python train.py --intermediate_size=640 --vocab_size=512 --norm_place="peri" --qk_norm=true --parallel_block=false --max_seq_len=256 --doc_mask=true
Each number is 128 + 32 x the weight over its row's rms, rounded and kept within 0 to 255. Layers, rows and columns count from 0. Numbers have three digits each. The size before them is the row's rms in percent of the matrix's.

# layer 4 MLP up, 640x128, rms 0.207, rows 514-530, columns 0-127
089:097120120156113118079073177083094082143129163184105084121094097086062128126108132080111112111088120128140106099122127092126108172137064070117127140111158134106143168113150112076118094106138156212149082085079141084098148164070138088184166141111168141157061114112124136110140134134106206117090100117170073154158110122172124084141126118126122063128142153145201067135105133135124151119112
093:096085214122122113174154128182173088073081160082189173082106071086130124127156123169095146095136122080162091060127111143095135088088134190150133172183137172179111144089088111106127173160100127128113121163149140150131115113099177140127154151125162145142132142115103181126120083186146157125133156131114137145136181137090094070117127097118171151139120123122193092151133176130116169093080
106:119119086144172125088138089096124134101103121159117101140170130139079089110135111171169123070147146105148155103164142178211155114120127125123070128179106082148120117101196149087144104160148158165170127136154154129094094163139172134146064116156131127084139152139118140069201108116108102145037152095133159193158128098136093070093097149116183092157131094127134135146179083140121139117052
104:130157117154146088107111133112193088103122085120085088197127200101125108130175151093142125137133106148242110126143117113139153139116104129123100152126128115126157102166171160104092180216093130082113096119089137198143135150130145085120141121131128184165124102136113149147114075121155135080102104106130134138100079183137125149144156140136114101092138091162235130064146164103084162117102
099:142169154074169120118127116111117090116131072200134112115144067134086132125133144135163133105104069114147095107109132133149141154118089129121109157101163096103126111145204094069163103101167144146126126106143118185152164106051154143103083147086192078149113091110140133179147145089127108119175088130176092154115121126139121194191106138133134099094147084141035132061153122170139179107175
100:090151119102132163127176171110077132140149134181149121186157130129106140106144086137143132139141139128121072143167125165103098132149148171071200195141134135084137143183152102145085113109157125133184151134120117125175115178116125049149148150167123109174162117124208155095139125153082098074096121125111110080118144165117116172128090135187099118147203091139115174097164138109124065044142
106:132068067112167141112039151137129142172116128149148152073154112157142153144073111142123162125075139160149172141201125127078153132135132139131139157090157164121160117128133113180129110152130179102155170108112137103100090031084098152149135110101097111168126084131160073154071111202129156123166097152147159124117132124149113098170101174144124066136093134121196181067149155131169114102133
086:081106115184114158164133128114104148189121068117113188155108115075055145147157086124135094107140157134106133055100139155134048063158166127149206148171135099141151177121129084131124117119079108127168145133138136148122139063157096100192166156073157169175094150145128144102120124150133102167083146129066106139110161155132130117164157107155145167161086159087138119085106064137147137117106
104:086169111126213095194107142077125069085193087141170149111145099159139096143137095137146163163187107099136150212159102125103104128111088163119167114123173170140090064158157086086142146143120124086141160098137097095082133107133129111142126121068100111110121131108104111077062158163143135143175123154118106106192101118175119119123084129098102117076102157112106119196133112171156144164104
096:123088114133090129108137121174136130036143131058137162117106133121130091096144159128078143141102130163159112085174096136152158098121146052129148163137108139152191157123124150167068075156118136176219190155084087117123097101133081132175154127136124155151118130165140153081131131078158168087119138139125141146135101156114173186134174125108162163100139077145123169084070174112142108194139
098:081115228093138087140185167174099107124148116180137112112138192122099149094092081121114123137090113106190109110122140121084169157135158131138127100135095197168136124166116123108172188113145099109144153083180157148134073101155158170173089119108157126149109120210162068133165105161152136179112123132105113146102111174153155146088134105106077123079132088171086161140132149187139155141118
106:192143108111115101134191180166128155137109112129135138130173133132119077098145156151149108106096121154127130157162088196101125175091219116121111153129138152106133153174096132136120023142117140082124108153123154130071114114159097103216137138153137110194197126144098108089127057122116138063107123172118125120121147078105124158158148164162127112134123084123112097118151119121086039158143
105:161131097040128129129115111151152185074118165119106122136152140109139144177150124123097104078129118089113101112132077082114120144134135158153155134096114103123179133142141164116127175155102087113130111178136166120177151102132225137134182147088105080085162145129191098183149105183147173095186196080161099169149127135122080138157141093144141158134155200171121105114185117162148142077114
094:109174138104079130126107127084167108108140098098157129158073173116150134074117159062137145112108077146142162140078080158119186131102128156116114160078144059155105146112144115203134144134079136154107149142054182132137126197136142087116162075147097115193114148091098132150092087103083139104086120110071143140110127156129158127121073150136188137207069150168118130132129081090122139129140
101:101123162131074144113122135167124104097028108108146137130185145111177171106093105116130202142096112137134133163195126092132096148096135089101130142174141078096107109168150088115157130147165080124130137094131125046131093118124097137132172146157144157119084202127043123133125166156137128123148098134151154127099185066069157083121133110075087098133119119128102127108181112113075060108129
085:177134102149163150142076096095125115137171122150177145074187097077084101127096108141175169142131111113171140115086133104075157152158106132133119158087124112100132141158081094095090140134165139130165139093182110110196177112107143191156156091076106141174129200100145153119187084119104048166167136157121140137124127117110056158128143148119092077111195135132127111075108160108171136165142
097:136106138181126187097115147136083119123129090192102134140081117083143135068108139058088077185165113118194081136112119150097115152000182156144121130139146127174094180148138133138113157117117156108072149160120115156114141103124134133093126107120125120159139081099111139150147137174116164095146065100145106124138184097162131139183087063096093080138150150104117142105148083125153092113145
# layer 4 MLP down (transposed), 640x128, rms 0.166, rows 514-530, columns 0-127
097:085149155137101155163098062187113151149074124169133048117114128164099155144128138122128161096131077152142115116097121115142174159130161150102159211122089192087121151135131183119118118157145093111100149134107094056191135119159093136079120180109094153151135154106155148117178123100119107235080123113111121111134085115137125130114126124170126148145044148096153133126113054179140152141103
092:155158076126151078068070139100076162199183168159069083137130152161105134069051173115110137180154072186096144143126161152129109142132170120114126090159160142129093103160138160135159076067142114093109178131151144103163152123169111137126110112140168167136067145143140111167164124116147118128120092122093102071133088116127198108122103125145097166126128075112109111114101127094081117173167
099:109150177164099163169138179149127132135091120115140087151091103071189152145114149091128147159118104156139144126123150098062142155152090129122115122142185163141105093152066166131160137113159159116095165145061119112153135114089045144129192152109128104171143164130120089155074162082153117181191110174116092129119107178147096135200091111138092131131136139112153145112127148110083098157233
113:081104129138141140110112137138145136140061156169114169151100178044140086126154105159144138140173201137127142091145066130079166095075129064140151159085142137114061118114113095140162171086123132157125117139098126134037125142121041106145127188078106145129144123120100131050134142150170100121097128128124160117107143124104139157098110113135127129145115131080136173101194060096114157182154
096:163116121119103114125145142141124142112120160082139128156142189117161117141153125117129100147129127134155173140179103147109138084061162180152132099143099134168116153164069098163145184087095129126078149119112131110115141094168077145145127145156081100125074135148118118087133198194136201099147183230052117090147161108100044123121119092127097132160134147180077112139122110068136091128109
103:138120139116143147097115096113177166143095125094135146087120103093121101119095142085134115092184116081144205074075118109082142119123138135214104077111139119179142154135154124129168085108128135163123089126101146152085123138131183200061084112054175120136131117078062104110073145138138131160171163132119138144127131141160134115191189092104137146083092160166152087141090162124176160171128
105:088115169123172097116138169099122072083091091163175151196200167076051125122164151148153131138139127148122111131152136117149163131086114118175110070143186135115114172105124120108102100150173149104128146157098195131144155106163113096106141154119133110092110130139129219131091173040162138150143100070143138106111116122185123113136116130154117105144173158155072134084133162065170115119083
092:122093149121205111079063141100124120126102126153135121105162114140142158120133135145118072126080084109131084126121037143145141114130147197174123110069137140123074142113091119079137136103170228200069136167058119117106185115086187178152130134165111129082079071134115138133142146094130169126173118155186122116150078126111107160131138083128118121101123172144122135151120123131095094132133
106:176165108081059132127119087135092179129077106087103131100029124074112133153156140165069121125112101126131072120098147094123099095104163127114120110137088079057122163063102129096125131108091128130158102122068107128168137185127138160096127137168143090157103079171153134138100125098128088130168107111162133116119175102079110142180152116096100149137152126121087152128091144040081112070133
099:143179122102128144108079102094117139110129151160099080102155125117149182172180140117079116106173148113065088151053115129094132125176127158114126137110137129088164080138106103101152172111125156069116044066104146128080139071118033147130140065082106051135151101092068098063130100155140142151132089150105133125143149119150107136117163122180062103137143138115105123149151139107114148107111
092:155125071149140161187057138064136131191076081115073113117105087169116121136169140108111131085166170147087133146131121096151069129130127126116108133126132066105160107152120093144154095100106219170161133214116142102124109107105103116117176129118078150152139096132097126182110143124104129124201124117137102118125139111075099168113173152117203131179160163103134094105068142114123084104094
103:102067113087135069071147101118143120106134129129118158093091111106133126075148141151130149127106102164143109135099132128150120173098119191114108120123122167112120089072062159164140128099106148119187127105089146142099178162145138141193121087112142162129070158095124068079136089157126058141065113107161152114160140160126086088141098171184128162137176152153128089070183067112122213146119
098:139071132151165149122183139166129120084116133115128152164142099100108085110155129118136141149097222145133193084146100166032108149153091140096165177140145080083145127142138080103108127113137137189126151115098112230175117169163164107065120122123162156121175183040101084112177156118105133163139162128152135103164153153155138131113145116137087129101104123113122114140096103113165118174122
097:063036156127132115160146130138072117116130139147082124154132113210087077169096136169055126120157167115141118127115176115085059154144182147185171098205173113138107143100159144116113140099142068140167173138155086127103127071127122153098124144131137131070126095162160107183096140112102113128152172121124178139143126105133119123129130127201077096157156106126161092165155128127138163101086
107:115174127138209073113112086099046120108180114127123124191050152141097084100118147096138144149087110115125140128101144115110146175141166139149147208150143204127175167127123133156118116142113152113071120196077158160115139089188135082158103123125154121127143098120131140095161115121163134106163187116156103080087122147198117184107112154152116170139154133096114128109057111126148137106080
091:141128101043101094168167121115126138122110105154116139180178162155116137123127111157128116138160153154112082140096030131170083119159173088154137117159118152208161131109100145101179137104105135068055208090065115136118146098159107109102135158117171145128109111130042102074079169085131147125097111128110085124143118139087145079140107144108095149131132079131112139078186127129126122086118
099:146147142113080182139116107151174134103123182104143096071188150137128113109121096144136200096113161132079114155101167160131151125125078117111162118179108090100129136111099108131136128135128062187129077131132144166177111153173109090128157139129137145129110164194095139102148153063120133239083192112104149171064118185128138079103138129141143121115162117157136156208133158134152099150082
# layer 4 MLP gate, 640x128, rms 0.211, rows 515-531, columns 0-127
093:147129185112118108204126098180132140099072084093167148130117122108156133076216102168155156103120129121160116075152143098104163171124108163095127181101140149164108158114117088167087148173089146138177085155196170154094086125142123135131089115137121145160126100159130192162177125174133151131117144094140077223114135140067132083175127113181155143135103156121171133154097132140149141096117
108:126090156107134133131120172129157134139150065134130141134152173126135080124122148167090092105071080122139103105063103133115161132145140080074103140114096169146156151085136155171111139092096154153154203100101150135115150139162186141109157097149094118084133122185117159088152143095099113183081089170088193089105121134093085186130207131145183127173180151136163107178112186110156107087105
103:068120157088119135175129099122158128128157207143123150101173120157133108124087166092160149136219143150124171118130151114178096130061122108071124204098091128134124141084118104133085105059151115139212124112103168100122137126116185130105057105111119153123146126115145105062137115136113118108156142101086094134111130092114122071151106141207125135075152138171153126130194129111091148170085
097:118086127123067142132091105137077131116152128152174150111155147117115104139143133142055108129140126097147141183162126057085147095117098143089157091160092207167131122129115108185103146098101105141176165174133151095161127079148141103141143096097109137156176171161139170104148175121105148134172153189084093102177134081069067147104105151126141154132089168116138130166179156132127092200056
107:155091140124137135072110177129190155146098148096107143079114103117127118147114128136139114156141120132142098093111092092148163141161175073126109086161062096123169125086124118161119111137048176163088089116083122131115169108232138152065099073087093138132086059077079130105082132121118140158190123135121143163149135120110110098156162142113139105138072133128112078174210165142128134124111
104:132161174098130147152141127122073126093165134174166095106078203158103145131087117128152136119077073120178099106072131152089182133110150129149222135166132144140132154155116151062155088166118123166132072099104136157103137111142099153174138126098106130105104197097144151151133135179132147116121106118146031122165148103143090101091133091131118080105156113070113109132138177079059146170130
090:089146121107188090100130157107124117143123110185156134083132141142115162155194092150126160094157084132090140124158136095084118165162054075162136124100111178120084155147132113083097116105120121142133149153208137122154080123136151133111132065155145130152104077113112108095103125134107080121114088107116125178149157108127127065084143084143113119084139092081084187096110057162036084100169
099:174172148124014162098115091153123140168092108122114125074145143115092149155171118135150125105136169156138147098059129127125098180110151080155110099179065060093105163157091138072132179129114136143148106152159152168169138152142107117092133104130167144176139095168173121186134113103110136163092117130142173154136095070121102100195145156146120142180175155113149117150089146082062146128134
094:204111119115147166069105140102132131132143158154069163079141112079150159132152121153181179133150101135167128180143116151127123170108131102182152131162173009110131109127105124118126168134113108091110143088113095129107164093099113184060152106111117165118098153054126071104230130154176151131134121143121139144150101118131142113141152158140083115180089168101145132117109153159151170100090
099:122086084157130161161070127096112072196078076118116132128106107161141107139094105169118107106180156128121148119095099097135089097145141130126178161134079066097092115202135139134139090158131160159093088152115128141116128110106101137099142136140115180072189169113129170126124143134134095106238138135109129131155121097131081148104106143083124147192153155041126103110058139136088093123078
100:123120138106155125118102104188154158133107168100126107124105158110111143076200055178068046185180146083093139163125107162137157133141148112156126124107135147112125133161094144109149065100143064104132147132091106139156142112159117106165139153207128149117135091162132120139166132145188120129184150144141159081152161174063157156094198077063139131141143129093150183080118151163119107142137
100:147130104138128151160224150070175179157108151083139138122102101078138060108108103147125133140133134082135130115185076093086141124152143139135169110085110102109149159095178140103111114123152155242162154100104174127108115154092175119105129156145146134191167172142090128143092168107124125196177116174159118115090165124103121104123123133133134134109088129143144104140207097175151137116058
096:160226141129120082070138153123172155123123183096154111137158107145124216109159100109178149100121104174115147172124093109094169097104116092144097094152083101102129143177133158164184119154115201111096063141109132125107131149088124098172085095114158156138159159081100120098082086121171119090153152153170060100136117104174170113127159101133199109122120141086148159099108136119159121098149
099:093128139156067147094181162154169113132057148122125125087185134124159160157136103079114158138105126126111120165153075072161148110098127124155131138189105104123129071120171107086137113137132096139165138108173135067134120112102110162144131131186176106114092170146111125152158136167155148116148047125132139138109143077053121079110081108104144118149128161183076090112208107111077078063155
091:141106114198144136098104185105165140126165122131173158080158146082101104136118160165113162130077130117189156132165127103113134140101149141169163149071147114126091147183110137141040137137129136115192150139169139156134166099121144141190196050131110136151146151098187120170107096126127086099133140155137123140085091110115058117088149098118138104165173089149134068101143149072143093188077
094:160117145099155137128147126116151147121133188153114166115159121149141124163122106210137125036106123146102123115137106131158156071173098134131151125100132104118141129094090147116119146077183102145174106117109142166132175129179117133156129148097138137092098177194179176161178110046134095197058196117135134128118107157116140094129074108170193150157187174115105132193126162115139143163111
095:119144114155067133172098145113136167096157173122088172100062159133068141207136100122130105159090142109105143129144097113100083106134130108121158118148097111121091141142106103086087147103170074107141130136082129109134135138118125066105115129120140104135186069136094146147143156157113107122000121126092205152060095113145154140117176115119126097191126144095116106156142125127136082055122